Part of a small language model's weights: MLP 1536 squared ReLU, RMSNorm before each block.
Each number is 200 + 40 x the weight over its row's rms, rounded and kept within 0 to 999. Layers, rows and columns count from 0. The size before them is the row's rms in percent of the matrix's.

# layer 5 attention query, 512x256, rms 0.177, rows 191,254-255, columns 0-127
097,130,164,190,220,265,193,188,165,204,245,190,242,228,190,185,222,287,265,172,196,200,158,200,243,158,152,204,128,260,207,257,121,213,106,67,239,176,233,202,144,219,174,177,218,218,203,186,169,150,210,151,219,199,247,81,219,150,199,193,174,232,253,147,218,245,201,211,214,239,209,202,234,221,207,143,165,180,153,166,233,216,191,181,183,229,279,155,185,171,217,148,179,200,282,176,177,180,296,206,127,206,139,303,231,167,214,186,227,181,287,269,208,160,255,193,254,121,232,224,204,189,200,162,250,262,238,183,231
108,244,192,118,119,113,201,236,171,151,222,192,140,182,205,186,256,166,307,179,251,240,219,232,157,232,253,160,164,189,169,201,189,244,215,175,173,217,192,76,221,168,196,169,175,157,234,204,189,157,186,195,238,185,132,132,241,216,201,232,225,185,200,240,216,239,214,197,202,219,186,198,180,223,276,217,184,194,190,247,203,175,257,159,234,153,174,222,274,231,181,226,214,251,199,264,189,177,181,173,188,247,261,192,271,269,255,208,206,215,186,267,193,148,220,218,233,228,165,175,218,167,220,180,160,198,247,223,238
092,138,262,235,258,167,167,181,171,209,199,231,188,227,240,223,156,210,213,215,212,111,235,127,259,188,209,196,184,170,313,122,183,162,195,148,253,198,181,213,173,218,204,181,291,183,217,104,189,231,234,162,278,193,273,203,85,148,217,228,200,159,230,193,160,195,154,200,226,200,199,186,247,171,136,274,208,235,232,216,210,233,205,206,240,184,146,224,221,190,255,153,242,175,239,216,216,203,219,104,277,247,105,200,252,218,185,137,140,147,242,166,105,176,188,224,184,153,175,179,215,196,116,230,241,217,213,181,141
# layer 5 attention key, 256x256, rms 0.168, rows 126-127, columns 0-127
113,128,169,228,183,208,224,150,119,270,197,206,183,226,191,202,159,204,181,230,189,250,257,174,144,229,258,191,256,192,247,129,214,289,205,170,218,243,181,224,166,205,182,236,167,232,215,209,178,205,212,192,165,125,166,208,198,208,223,294,226,229,207,215,249,167,254,137,129,176,179,146,191,194,201,181,173,245,250,282,155,164,189,168,175,159,230,182,193,230,187,209,185,138,221,187,175,283,118,192,174,231,219,348,254,190,170,146,193,206,140,260,183,195,155,158,223,255,177,214,274,111,192,242,153,209,221,237,240
093,258,168,249,134,153,152,249,272,172,207,187,180,155,219,211,146,190,186,159,130,172,261,221,231,237,204,234,202,204,176,253,163,221,226,319,143,245,131,226,240,151,158,201,183,305,222,206,171,193,200,224,159,241,289,169,167,203,198,187,203,173,173,181,240,201,224,155,228,175,179,243,190,172,240,123,183,154,139,245,243,204,217,238,216,200,210,188,211,189,204,183,222,195,82,192,155,207,122,165,91,210,248,209,175,238,207,255,240,177,195,215,210,180,245,218,187,165,305,235,269,170,236,136,189,213,219,214,169
# layer 5 attention value, 256x256, rms 0.178, rows 64-80, columns 0-127
086,231,248,202,167,205,203,217,154,272,222,239,218,221,175,133,108,172,181,173,185,201,294,131,153,114,155,229,200,256,218,160,216,200,162,206,225,208,191,156,239,199,252,244,266,232,164,267,222,209,235,159,249,149,190,184,170,207,224,234,204,265,181,171,208,234,177,182,226,172,252,245,227,202,190,174,140,233,208,275,236,238,269,255,177,148,116,191,240,168,242,238,175,203,243,167,147,211,253,253,257,202,237,189,176,229,153,180,221,184,184,153,252,214,213,198,312,233,182,205,243,152,231,172,185,178,234,216,270
093,230,216,191,223,173,202,184,191,190,221,239,206,218,175,236,147,202,159,217,189,148,258,169,230,202,206,162,210,250,167,205,235,234,168,253,193,185,251,200,231,253,239,194,230,193,200,200,218,187,182,165,121,195,211,228,216,223,204,230,268,196,137,212,175,182,206,198,253,206,220,225,236,179,210,174,195,122,247,198,209,206,264,214,165,282,175,195,130,198,181,213,182,246,223,163,148,134,256,217,183,169,121,229,178,199,167,200,123,212,226,221,245,202,210,152,146,217,127,263,216,191,198,199,136,118,183,168,120
092,205,213,232,259,248,174,163,142,239,267,198,212,200,151,218,199,226,211,215,197,229,185,119,158,160,221,179,166,188,189,225,225,204,198,196,237,181,157,172,183,296,212,188,273,175,232,211,213,231,148,171,336,192,217,215,238,193,174,186,193,194,241,187,186,153,164,251,171,202,235,190,169,160,156,228,215,161,247,194,133,193,268,177,192,193,171,170,260,219,259,223,196,235,226,198,242,285,269,190,241,244,216,184,168,227,207,226,237,107,234,203,125,177,301,284,195,252,204,172,230,273,191,219,312,248,265,253,230
105,222,166,171,191,134,183,119,188,237,174,233,192,193,168,205,185,194,221,265,184,154,191,248,211,169,223,200,212,160,208,167,208,205,208,212,202,165,297,156,216,157,193,210,211,148,250,225,178,236,162,134,232,211,244,248,188,265,198,178,187,250,131,239,294,134,168,253,236,171,211,166,145,222,187,218,234,237,197,192,272,234,188,232,231,212,218,258,161,235,118,214,178,172,201,270,256,185,283,234,169,268,253,155,210,120,152,211,191,194,215,240,204,278,191,265,177,166,208,114,234,180,279,253,142,212,176,194,228
096,241,193,249,180,153,184,162,257,204,298,170,232,243,236,221,172,227,265,176,211,202,227,243,218,220,202,197,183,183,137,179,277,130,164,231,208,186,210,192,218,283,201,187,189,133,220,168,236,170,165,180,135,181,154,265,294,209,220,176,171,186,119,137,239,198,193,237,182,254,176,178,174,225,177,254,198,184,231,227,222,217,149,217,175,190,229,273,164,230,198,221,306,146,181,250,148,284,282,177,176,208,223,196,260,128,202,201,241,115,225,238,176,204,222,175,204,279,134,143,149,144,168,209,219,245,181,188,252
096,236,175,233,246,269,160,207,232,140,218,186,173,212,227,164,190,212,191,182,223,271,246,184,246,190,204,231,143,258,154,162,204,225,199,251,175,146,283,178,268,172,206,232,251,234,173,153,183,248,246,166,215,162,111,264,228,212,243,217,142,208,174,205,184,206,231,212,120,160,167,226,204,270,157,218,244,238,183,244,184,188,137,146,193,112,260,244,197,260,248,218,135,186,179,155,264,205,207,213,227,205,215,163,200,152,205,258,279,224,210,218,245,96,175,218,167,212,164,253,174,247,169,227,195,234,190,204,203
087,176,181,274,252,207,170,237,193,209,199,230,205,275,208,210,232,233,165,161,200,245,174,120,185,176,247,202,240,203,139,193,169,262,244,233,223,191,201,198,183,217,188,216,150,147,179,248,258,164,201,200,182,151,230,121,205,181,234,160,144,206,160,259,189,219,174,193,199,192,234,202,167,129,151,163,143,233,170,259,175,214,226,247,219,219,190,215,154,199,165,176,146,212,254,166,227,278,196,217,247,132,177,143,138,169,125,175,158,134,207,198,127,162,156,117,241,195,187,122,129,187,166,209,204,217,184,91,263
098,222,151,232,207,233,274,189,175,230,176,172,183,207,199,189,249,169,288,227,145,152,191,222,198,233,214,256,179,251,141,148,224,166,190,209,222,191,167,185,266,234,187,235,206,176,227,219,252,242,175,238,199,222,135,219,247,261,131,207,189,156,265,158,270,186,219,223,113,138,218,158,179,166,273,235,178,249,175,239,254,176,149,230,202,99,154,188,125,232,143,227,235,159,192,136,202,287,171,246,172,184,262,173,222,203,288,167,165,158,138,237,225,154,153,98,127,192,252,245,255,132,220,195,188,241,157,238,123
096,150,170,205,242,192,205,207,183,207,182,173,243,224,182,148,216,153,261,198,207,178,136,188,163,217,186,222,141,191,171,194,221,181,232,233,190,176,146,243,187,210,243,211,244,213,237,158,223,208,195,182,229,129,183,239,181,199,230,200,149,172,101,166,171,169,267,226,248,222,176,250,276,208,183,174,193,117,158,227,154,284,148,178,218,158,147,175,207,210,300,237,169,187,234,255,123,171,192,214,252,164,143,262,185,233,175,161,207,214,294,235,172,256,171,226,212,183,203,206,160,152,137,209,217,332,290,230,210
096,240,185,211,180,143,227,152,187,136,183,239,172,201,254,176,258,233,146,160,205,160,194,224,175,195,166,247,205,266,151,144,240,150,234,295,138,221,175,179,193,210,238,243,186,208,187,194,227,213,169,190,214,137,192,151,253,124,228,252,232,174,194,211,190,184,213,213,210,219,244,216,112,245,246,267,224,200,265,217,161,209,204,183,278,190,176,208,218,291,178,209,217,176,262,191,194,228,244,287,135,202,123,274,228,240,261,154,212,186,151,255,197,228,193,216,210,211,263,225,258,209,206,147,236,185,118,173,180
087,169,146,166,185,176,128,264,218,231,140,176,196,151,153,172,225,185,249,228,176,240,262,192,306,168,247,165,201,254,190,167,157,258,130,145,121,226,258,188,196,262,249,230,262,197,149,247,239,234,207,130,260,218,181,193,206,196,198,182,210,218,171,232,168,179,160,182,265,210,162,195,159,216,227,147,222,139,256,158,203,253,235,218,162,197,214,207,144,232,170,218,260,255,206,112,198,190,179,255,186,282,228,235,267,230,209,299,161,146,205,187,226,207,158,123,202,183,170,233,223,157,270,146,136,238,250,219,151
083,292,235,166,228,199,212,152,134,281,224,255,216,176,272,229,138,243,202,256,236,244,187,226,223,179,229,149,157,202,170,167,219,245,156,232,203,175,183,261,245,160,201,148,230,253,244,194,159,166,212,183,198,143,153,284,161,187,205,197,178,174,236,228,199,248,240,216,194,190,169,158,196,229,208,256,199,234,94,189,161,166,256,284,234,222,200,220,298,132,179,259,181,225,275,272,207,246,228,171,273,242,257,274,158,182,169,143,210,248,213,219,159,236,272,153,247,210,204,170,176,223,227,230,207,218,231,163,161
087,259,168,219,233,221,185,248,239,117,200,190,146,185,266,180,196,167,216,195,200,187,275,175,182,189,162,201,232,189,187,150,222,177,185,171,219,235,171,140,122,238,166,176,203,202,280,166,333,181,143,230,199,202,261,228,182,188,192,173,203,113,178,151,188,223,241,215,252,138,171,223,248,262,233,322,133,191,186,214,204,178,239,175,232,223,190,222,272,220,221,157,155,225,237,146,199,191,178,125,251,262,190,188,206,206,217,225,174,240,203,188,230,241,290,178,260,224,160,190,205,256,238,207,244,180,224,207,206
091,161,185,128,204,230,177,183,214,271,251,237,156,152,167,213,228,170,216,194,239,236,242,147,158,186,212,159,163,135,192,217,208,130,195,199,146,146,232,109,253,125,247,174,134,243,175,216,229,188,219,231,228,185,274,265,220,232,237,221,171,147,157,246,262,241,184,221,213,217,223,184,164,196,161,156,180,130,204,158,148,126,231,265,211,211,220,259,174,144,310,145,204,223,188,193,170,216,190,301,225,226,210,214,166,182,208,187,188,167,260,214,207,218,187,157,207,112,158,225,151,180,222,173,212,108,197,194,175
103,214,150,294,221,139,169,160,213,225,172,210,159,216,148,186,191,210,166,141,213,254,223,261,187,195,135,168,169,257,191,213,176,181,204,231,218,122,143,173,247,202,187,139,231,304,196,181,193,285,236,157,168,207,194,184,99,233,153,251,258,220,168,222,239,188,222,165,198,195,246,223,261,152,58,234,239,199,168,207,237,237,234,203,229,171,124,223,229,181,222,239,183,156,209,210,139,213,191,149,214,177,134,189,150,198,196,194,183,148,267,239,200,143,134,217,246,216,194,225,248,239,177,216,230,286,280,191,197
090,201,204,198,163,202,241,254,209,260,243,196,229,199,208,231,127,178,133,175,281,197,197,281,165,210,255,133,207,214,227,166,265,203,219,190,194,213,210,211,200,254,220,263,236,182,152,172,246,211,236,191,158,179,188,215,202,148,181,262,177,207,255,171,144,223,137,182,147,174,192,269,288,225,192,196,162,214,242,180,199,217,219,165,232,214,137,173,180,183,213,211,132,219,208,187,200,177,268,203,300,168,240,242,127,194,239,153,161,240,252,207,217,228,173,186,190,178,200,208,213,157,181,151,182,195,185,237,199
093,209,177,237,202,195,199,201,225,174,276,201,210,219,199,206,224,176,203,168,174,140,250,179,149,272,174,171,191,199,129,244,135,196,152,186,185,252,140,217,185,179,86,145,203,200,232,179,186,163,198,159,205,79,155,248,268,229,234,194,147,236,151,251,209,189,185,257,161,127,213,227,308,187,301,183,232,214,196,176,151,222,221,234,161,193,161,137,212,163,284,198,193,188,205,141,186,185,197,186,227,206,196,169,151,175,266,190,170,163,200,198,195,235,248,182,263,237,196,228,196,205,214,202,243,208,145,203,177
# layer 5 attention output (transposed), 512x256, rms 0.0713, rows 128-144,192-207, columns 0-127
088,227,109,265,218,212,141,163,244,252,234,196,202,203,180,169,197,186,232,266,217,130,209,211,170,219,191,262,180,239,206,252,197,196,218,210,175,202,169,237,162,237,173,201,234,177,233,208,222,253,200,251,172,220,197,234,142,183,236,163,232,152,240,131,207,223,213,177,242,286,216,181,191,177,127,175,193,183,226,182,152,194,134,201,221,135,167,193,102,170,159,228,217,223,317,244,209,255,205,280,229,182,217,188,162,186,236,176,169,216,182,164,150,211,219,175,200,195,167,221,232,107,160,208,143,330,179,197,182
094,179,244,196,203,202,192,236,165,211,209,254,195,255,174,255,207,181,223,211,200,208,159,159,266,195,305,198,216,202,234,159,284,198,166,207,172,274,193,270,159,222,256,232,210,156,179,258,234,151,231,229,280,154,253,156,236,260,157,243,202,172,149,282,157,183,195,195,224,224,161,188,220,137,163,164,268,75,198,206,204,191,223,227,210,215,208,188,235,204,224,220,187,208,201,249,239,170,263,103,163,233,136,110,189,225,115,231,171,256,154,269,226,189,175,228,216,178,216,154,190,197,181,190,139,245,217,149,255
099,187,203,232,243,267,252,160,219,249,172,216,247,240,170,199,155,212,146,222,184,192,215,184,201,247,233,185,250,234,222,237,270,137,163,165,174,152,221,232,245,209,181,168,154,224,206,128,200,158,215,161,195,196,221,168,240,155,234,196,234,183,179,172,282,213,214,164,215,202,274,111,246,139,174,182,146,192,219,162,152,203,243,198,216,225,258,161,147,233,294,205,167,169,197,195,195,198,192,201,166,148,231,151,147,240,191,203,209,126,194,130,204,200,184,170,304,299,180,177,262,255,220,205,320,177,126,166,185
100,238,222,202,215,182,185,129,217,192,216,146,111,196,319,200,208,272,221,199,97,217,195,178,184,168,152,231,255,221,169,244,187,230,266,113,156,122,230,205,161,215,183,232,271,209,209,269,154,221,207,195,207,226,164,191,168,254,244,214,205,163,230,265,204,210,163,224,158,194,224,221,215,233,240,267,265,246,104,240,210,215,188,241,151,240,129,270,180,191,224,267,254,234,154,257,191,174,203,244,213,245,217,159,231,184,182,158,165,144,194,197,216,240,142,134,193,167,187,171,264,249,241,234,169,230,215,298,231
100,310,190,177,233,160,240,238,228,217,185,230,237,183,194,224,241,184,170,179,176,225,171,184,220,141,266,198,119,203,191,203,214,229,211,164,140,204,199,191,174,216,253,214,232,169,170,220,194,229,270,201,251,126,160,166,254,212,267,179,208,174,255,231,264,220,162,143,207,137,200,273,193,271,131,222,169,269,97,244,172,227,196,125,221,255,121,203,207,116,188,275,229,248,179,189,195,226,219,180,222,237,244,280,134,206,143,201,152,208,262,230,170,212,147,190,175,201,199,185,215,221,191,166,177,157,216,207,208
093,222,256,160,264,189,183,233,207,165,187,216,220,174,180,190,172,175,145,206,193,174,184,144,216,136,154,215,165,295,189,195,185,206,172,280,242,175,145,201,179,160,200,235,240,227,199,259,285,186,191,241,209,223,185,268,197,174,237,201,127,204,293,199,155,217,140,228,149,214,236,197,224,251,188,203,166,234,228,212,218,213,143,145,148,164,215,205,293,253,141,251,192,221,221,177,153,212,222,186,179,269,205,208,222,247,195,169,212,167,179,243,190,197,169,242,222,222,255,233,226,207,188,164,223,214,182,325,146
089,231,127,164,143,247,157,177,211,152,249,237,219,193,199,174,214,210,178,165,274,185,157,147,245,220,123,230,234,183,203,244,175,215,185,150,195,182,202,190,208,191,130,161,164,229,265,166,271,266,275,207,238,191,232,228,179,197,147,153,202,238,218,204,148,154,230,219,170,217,218,161,161,287,192,108,174,182,215,206,124,241,191,174,147,172,169,126,147,224,169,185,192,187,229,122,281,161,250,218,144,138,227,190,184,219,218,247,191,243,172,231,239,186,217,182,167,261,218,186,226,154,204,172,186,248,176,247,177
095,143,189,239,220,210,259,186,192,156,197,221,184,195,236,186,232,268,141,213,172,235,187,214,191,185,139,238,190,297,127,193,144,136,147,269,181,208,167,212,209,270,181,213,181,175,211,189,154,231,212,278,121,193,196,217,166,232,208,176,223,132,276,168,189,149,88,213,196,184,237,161,210,159,183,222,171,271,179,143,196,217,180,271,206,238,152,174,153,207,194,215,226,222,222,238,161,245,130,223,113,194,164,174,177,156,217,163,193,195,155,165,267,176,260,205,165,138,159,187,195,123,185,240,220,170,230,105,195
099,178,128,209,239,187,243,260,256,211,192,217,258,231,195,207,194,210,168,251,140,179,193,137,311,184,147,226,163,218,103,216,229,219,195,150,160,101,227,244,224,251,174,191,218,207,260,154,158,137,86,275,192,178,250,191,238,208,209,183,286,219,195,233,216,259,190,172,188,176,179,242,217,189,263,230,202,220,202,193,214,204,152,175,277,204,198,135,182,198,207,175,242,184,254,164,224,178,209,245,192,157,163,234,132,164,219,150,220,204,181,146,183,235,152,211,186,233,174,285,166,234,237,191,222,254,168,236,118
089,248,228,191,195,180,207,234,131,172,174,290,229,184,139,213,216,170,210,261,81,190,184,165,177,141,258,143,185,244,144,199,147,145,182,202,154,229,194,128,248,213,205,163,185,174,246,249,188,217,177,247,252,216,223,207,194,210,208,243,177,248,233,252,146,167,161,204,211,188,234,193,217,201,201,185,181,146,182,213,149,179,167,166,241,230,146,149,238,267,198,197,255,201,127,257,223,103,141,182,178,204,192,200,163,242,130,200,197,252,169,199,172,185,224,228,215,188,174,150,217,242,175,209,137,255,199,213,236
086,233,225,195,127,220,191,149,176,191,195,153,205,245,245,183,170,211,203,124,208,248,234,224,179,208,183,183,198,263,173,259,214,201,188,137,214,193,234,157,290,255,215,262,252,177,243,224,167,188,217,204,181,247,199,260,202,171,210,201,203,199,228,209,222,263,193,211,194,205,247,149,159,184,140,181,258,124,281,195,168,160,140,230,160,185,202,239,248,258,128,176,161,204,176,173,187,216,222,193,148,229,245,165,144,199,141,296,162,212,144,260,175,197,190,223,244,192,202,130,181,240,163,241,206,213,191,244,241
094,183,110,199,192,168,114,161,182,213,233,230,239,191,150,142,194,206,230,268,194,223,155,163,219,258,245,219,159,165,177,152,168,234,249,208,216,202,268,119,162,228,237,232,184,242,194,153,250,156,197,227,193,192,173,193,220,136,179,183,212,193,143,206,232,233,214,190,169,272,153,238,211,159,256,189,133,203,188,234,208,218,133,230,289,181,179,154,249,255,185,167,244,162,256,209,223,264,214,121,193,164,176,204,290,163,204,161,221,216,179,246,245,221,197,171,190,261,213,278,243,174,179,133,258,171,209,210,238
094,197,174,220,245,140,142,274,254,211,184,240,208,168,216,226,196,170,163,220,230,178,272,174,213,168,279,159,171,125,199,153,205,194,153,185,256,178,198,232,235,180,167,156,284,171,228,167,175,233,233,155,171,229,230,207,183,237,162,180,154,184,187,198,183,167,219,200,188,185,176,137,175,210,249,98,179,231,249,141,219,213,232,214,237,237,155,191,168,179,189,181,170,245,184,190,186,165,149,239,228,240,161,178,232,190,247,146,194,184,260,258,195,201,195,205,247,262,174,265,179,267,155,192,172,219,197,170,234
097,199,209,141,162,185,207,170,166,220,236,157,225,189,145,176,260,152,268,287,233,117,166,151,165,255,232,234,155,200,189,234,195,270,238,225,162,177,202,220,265,153,275,116,216,203,170,222,176,242,195,160,155,239,199,190,197,179,194,199,208,129,153,271,207,185,163,288,185,260,219,192,205,262,201,159,174,195,166,218,256,230,197,200,295,150,265,198,243,201,244,219,147,232,193,222,174,196,161,163,226,289,179,135,202,161,212,177,148,159,177,211,174,153,231,260,180,186,163,209,157,121,140,217,179,202,232,186,254
103,142,185,216,213,254,152,208,194,259,210,250,189,201,246,205,168,213,253,183,252,209,174,272,264,141,204,212,231,196,181,148,189,192,201,244,148,207,225,218,203,247,127,213,148,222,274,199,149,180,200,208,249,221,259,298,199,224,202,107,241,197,229,143,259,201,240,223,197,205,221,125,132,146,175,244,230,162,186,159,173,278,222,139,184,167,204,216,255,203,197,177,246,172,248,181,226,171,210,244,126,228,199,291,188,185,189,294,161,240,163,207,170,172,104,229,222,213,187,182,193,118,182,197,163,278,168,162,218
094,191,170,192,192,246,199,296,260,211,228,311,219,232,230,208,200,189,122,160,192,226,230,194,273,199,184,231,216,155,111,132,236,246,166,275,211,220,181,191,167,261,202,223,205,236,305,177,207,81,173,141,151,182,248,208,224,250,208,207,172,209,171,251,127,141,192,200,251,185,166,210,206,225,183,190,156,221,288,176,212,243,171,214,191,200,225,165,244,197,136,180,311,240,196,235,216,212,175,186,180,296,201,200,244,220,241,208,214,228,218,231,168,214,130,198,191,178,219,212,156,205,168,235,118,138,224,127,260
091,310,223,227,159,184,215,136,256,231,150,172,119,236,224,230,171,160,141,103,178,234,191,210,274,218,232,232,183,214,225,230,194,230,160,219,160,254,191,307,239,202,141,204,223,132,238,146,192,187,251,209,185,194,145,161,259,111,220,131,231,185,235,245,282,212,197,187,174,90,260,186,194,182,103,190,199,181,176,193,156,218,199,191,216,174,195,175,182,123,228,190,188,156,226,232,196,196,248,170,248,233,114,200,151,172,266,150,195,100,216,183,186,183,210,203,256,262,209,223,207,134,198,163,226,201,166,108,124
091,195,238,132,150,219,243,206,152,190,221,269,178,240,209,203,174,215,162,253,226,173,175,241,187,200,214,234,276,206,206,232,175,262,218,282,151,235,149,214,137,148,171,161,208,255,236,248,214,219,247,251,154,213,165,217,166,201,203,250,170,149,210,169,138,161,152,268,191,169,233,123,179,223,172,273,311,185,267,209,201,216,152,203,178,182,112,156,238,247,174,221,193,215,174,198,150,184,166,219,220,208,203,156,155,124,271,183,210,174,182,197,288,224,134,187,208,204,171,216,199,127,224,242,293,213,201,213,172
099,235,220,198,164,181,231,231,139,217,235,196,167,182,260,204,272,174,293,205,229,271,195,221,146,215,252,210,184,244,168,183,190,199,148,209,193,181,228,230,195,235,171,182,136,171,153,181,329,180,177,202,255,145,231,226,168,175,225,196,172,193,171,211,123,157,160,232,230,251,179,250,204,190,228,260,173,210,224,305,226,237,250,201,251,156,139,193,165,222,234,253,250,240,203,268,172,132,196,170,150,272,141,189,175,306,166,196,167,201,211,194,218,258,184,186,245,231,157,234,255,154,268,218,131,218,232,229,184
087,243,295,171,231,151,224,215,145,182,128,253,205,198,288,271,202,212,222,156,170,159,143,97,171,232,205,203,174,207,171,221,194,233,171,203,165,153,191,231,179,187,151,213,237,188,213,241,199,166,232,222,286,192,176,163,174,187,186,235,124,180,164,258,227,153,183,225,195,177,205,168,217,169,158,223,216,166,171,209,133,211,243,204,210,220,198,235,204,172,192,206,147,259,141,233,175,192,206,214,200,184,298,276,157,226,266,136,231,120,158,238,253,163,193,177,193,200,212,195,119,277,211,186,246,224,206,205,200
102,241,209,146,220,170,156,149,184,254,180,246,259,154,235,147,164,244,226,134,193,210,216,163,159,205,266,180,179,269,158,255,223,121,175,240,193,231,217,185,131,157,194,219,235,186,277,211,159,233,210,252,112,176,199,167,194,214,236,170,225,219,190,182,214,160,237,240,242,203,209,133,189,133,214,215,209,243,181,192,232,166,203,207,170,212,244,199,232,234,151,177,240,170,161,180,205,175,153,216,190,221,167,216,198,241,137,159,213,158,183,189,201,144,138,253,232,187,171,232,161,244,200,193,134,228,220,234,145
092,221,173,259,275,242,189,164,178,218,135,274,246,205,175,154,154,241,251,264,213,285,185,205,138,174,206,158,200,170,174,178,137,248,226,183,193,150,185,217,191,177,171,161,243,183,187,225,262,268,153,207,229,197,236,162,218,222,118,168,176,203,266,248,202,254,194,180,242,163,219,186,258,239,150,221,218,257,206,245,205,214,270,192,179,189,274,181,255,187,161,213,236,181,186,218,210,164,159,155,195,231,215,208,225,223,212,218,160,198,156,206,171,151,157,202,251,213,247,148,159,260,216,194,170,254,266,252,176
101,207,199,209,210,226,115,176,197,267,158,222,205,182,131,165,184,251,244,232,197,169,240,162,209,232,209,146,288,229,209,149,228,186,149,205,213,270,153,188,165,208,155,191,175,183,221,215,178,199,261,237,218,216,275,210,279,186,161,188,176,251,265,154,177,274,247,198,171,204,227,173,189,136,170,241,241,206,128,136,169,166,236,145,144,228,193,168,212,218,147,123,232,145,198,224,250,243,183,234,229,225,220,226,199,190,160,274,274,174,128,202,186,202,249,242,245,146,216,170,134,183,204,182,214,195,174,219,201
092,154,286,185,177,221,257,205,145,190,196,165,173,163,210,205,184,239,228,206,216,159,143,165,226,235,213,213,231,143,158,262,185,262,206,297,187,152,194,168,217,222,182,220,198,179,227,224,237,231,206,200,234,198,257,253,218,237,237,185,186,186,180,265,211,235,188,205,182,183,204,195,216,221,158,202,144,264,220,215,259,254,161,207,195,160,227,212,181,167,169,195,212,223,206,187,200,182,232,182,229,231,161,127,181,244,187,189,182,196,215,191,170,257,262,220,201,99,189,194,138,204,208,206,224,208,235,223,283
095,242,238,201,227,243,229,143,212,191,248,211,208,182,189,236,97,196,261,212,227,211,277,260,289,183,186,188,248,170,144,244,211,178,229,279,181,139,225,222,226,225,205,211,203,233,235,168,205,236,171,304,154,216,169,177,189,147,140,120,208,170,217,162,202,159,225,259,225,219,209,174,233,185,191,217,194,202,188,199,190,191,225,164,208,243,214,198,178,176,174,169,285,283,159,157,214,199,116,166,186,138,217,253,131,184,234,249,279,196,144,177,176,263,235,267,181,107,198,173,229,189,258,216,246,186,147,180,167
090,185,262,168,179,209,224,145,206,206,188,258,202,246,233,222,191,247,262,267,113,237,173,185,208,177,228,206,203,206,223,247,193,252,171,125,173,188,180,179,212,204,163,198,241,213,185,304,249,197,227,220,282,217,264,202,304,121,207,234,224,159,229,193,185,92,203,189,160,185,224,181,129,229,173,230,227,233,248,208,194,254,149,185,216,203,207,208,254,192,207,203,161,241,226,195,182,237,234,212,177,211,203,214,169,173,220,238,170,218,194,118,210,159,174,111,192,149,138,185,218,137,180,158,183,185,231,160,172
101,170,162,188,194,175,157,219,232,187,184,153,219,269,160,218,168,159,241,258,163,183,205,323,208,163,156,249,185,215,221,247,199,194,131,228,187,226,163,325,212,209,176,244,230,164,119,206,210,244,245,178,224,151,236,197,186,147,177,135,162,176,204,229,170,206,245,234,200,228,215,216,146,274,186,268,231,206,280,283,249,215,186,191,188,251,264,176,279,162,199,234,259,164,253,202,229,171,194,230,253,241,316,208,174,210,185,253,186,192,242,170,198,217,222,238,210,198,160,202,148,189,235,207,186,156,197,210,149
092,241,308,198,159,94,245,201,118,246,216,136,177,272,145,179,180,156,202,206,162,219,247,189,150,199,222,195,172,199,180,209,181,144,217,190,216,232,251,250,203,248,184,164,130,219,243,225,228,220,260,251,149,201,279,225,233,208,224,283,177,215,284,194,247,243,140,187,245,262,261,205,198,214,162,210,143,185,226,176,206,199,188,122,309,192,197,236,185,231,121,177,202,174,188,182,190,196,222,254,200,187,173,188,117,206,200,175,183,170,207,227,238,250,164,197,211,186,135,278,249,208,204,212,173,132,163,153,139
081,256,203,143,234,180,236,214,120,179,270,198,173,190,191,217,166,178,224,198,310,187,192,177,211,164,160,159,232,163,195,171,181,215,236,187,268,232,214,179,156,280,156,155,246,185,225,173,225,141,161,216,208,218,221,211,128,151,213,253,197,142,200,210,194,180,224,230,164,202,171,157,225,212,162,168,283,128,175,156,238,119,239,186,246,74,183,223,245,260,216,214,189,138,209,219,167,211,190,248,171,144,165,221,191,237,168,192,203,226,142,219,238,142,223,221,260,252,189,243,216,168,186,234,193,245,242,221,276
085,210,125,220,233,179,188,256,139,209,98,175,233,164,127,149,190,218,170,110,214,193,197,156,273,270,192,202,235,152,179,129,268,156,231,167,213,170,270,183,184,228,193,172,123,233,227,274,224,212,293,195,194,296,254,183,218,174,219,216,227,197,182,238,208,191,141,128,236,180,249,162,195,190,241,212,146,196,236,233,210,222,220,182,255,193,132,179,231,181,216,162,152,175,259,173,124,198,242,184,177,169,197,210,153,246,243,215,191,113,255,188,296,157,281,223,223,250,176,204,213,220,246,164,225,190,224,200,129
089,143,120,214,144,200,190,140,162,200,145,179,199,167,252,167,209,195,240,191,215,245,220,203,202,221,234,275,161,211,143,203,253,224,231,255,158,194,238,240,200,220,212,137,238,316,214,213,161,202,211,210,193,207,205,175,165,297,253,268,284,199,262,200,219,185,165,248,233,153,191,231,280,215,162,188,227,154,188,221,262,159,266,194,221,247,178,260,178,234,111,116,172,167,160,193,203,163,190,208,162,214,190,152,196,174,232,179,199,160,209,218,162,231,175,170,203,249,218,288,249,237,192,181,161,166,212,211,200
099,214,252,239,131,187,258,268,203,269,186,221,193,217,260,196,184,179,235,200,188,187,137,207,208,194,199,198,233,217,249,217,158,263,199,185,140,292,178,176,166,227,116,196,167,280,162,234,200,288,243,251,169,222,235,250,245,191,183,202,248,284,244,147,159,236,196,228,219,165,214,216,163,209,189,243,302,221,246,216,226,211,184,170,201,149,156,213,233,277,193,175,194,158,235,189,233,163,226,238,216,241,156,101,166,195,163,194,154,240,158,177,289,185,189,194,159,189,147,187,134,169,244,191,156,274,220,184,276
092,274,106,214,250,184,192,218,163,202,209,152,254,203,227,210,184,197,216,233,155,173,173,208,261,207,140,182,224,145,211,233,178,233,196,181,177,127,284,193,253,168,254,167,152,268,200,245,253,173,159,198,160,254,241,136,207,169,149,219,186,143,232,255,157,118,166,192,215,149,255,158,297,238,200,209,243,243,340,277,246,178,265,172,186,151,274,130,116,234,274,211,239,265,194,219,200,171,222,228,127,235,113,211,195,209,194,196,248,145,209,186,230,188,247,224,143,194,234,168,179,138,212,181,173,215,162,241,227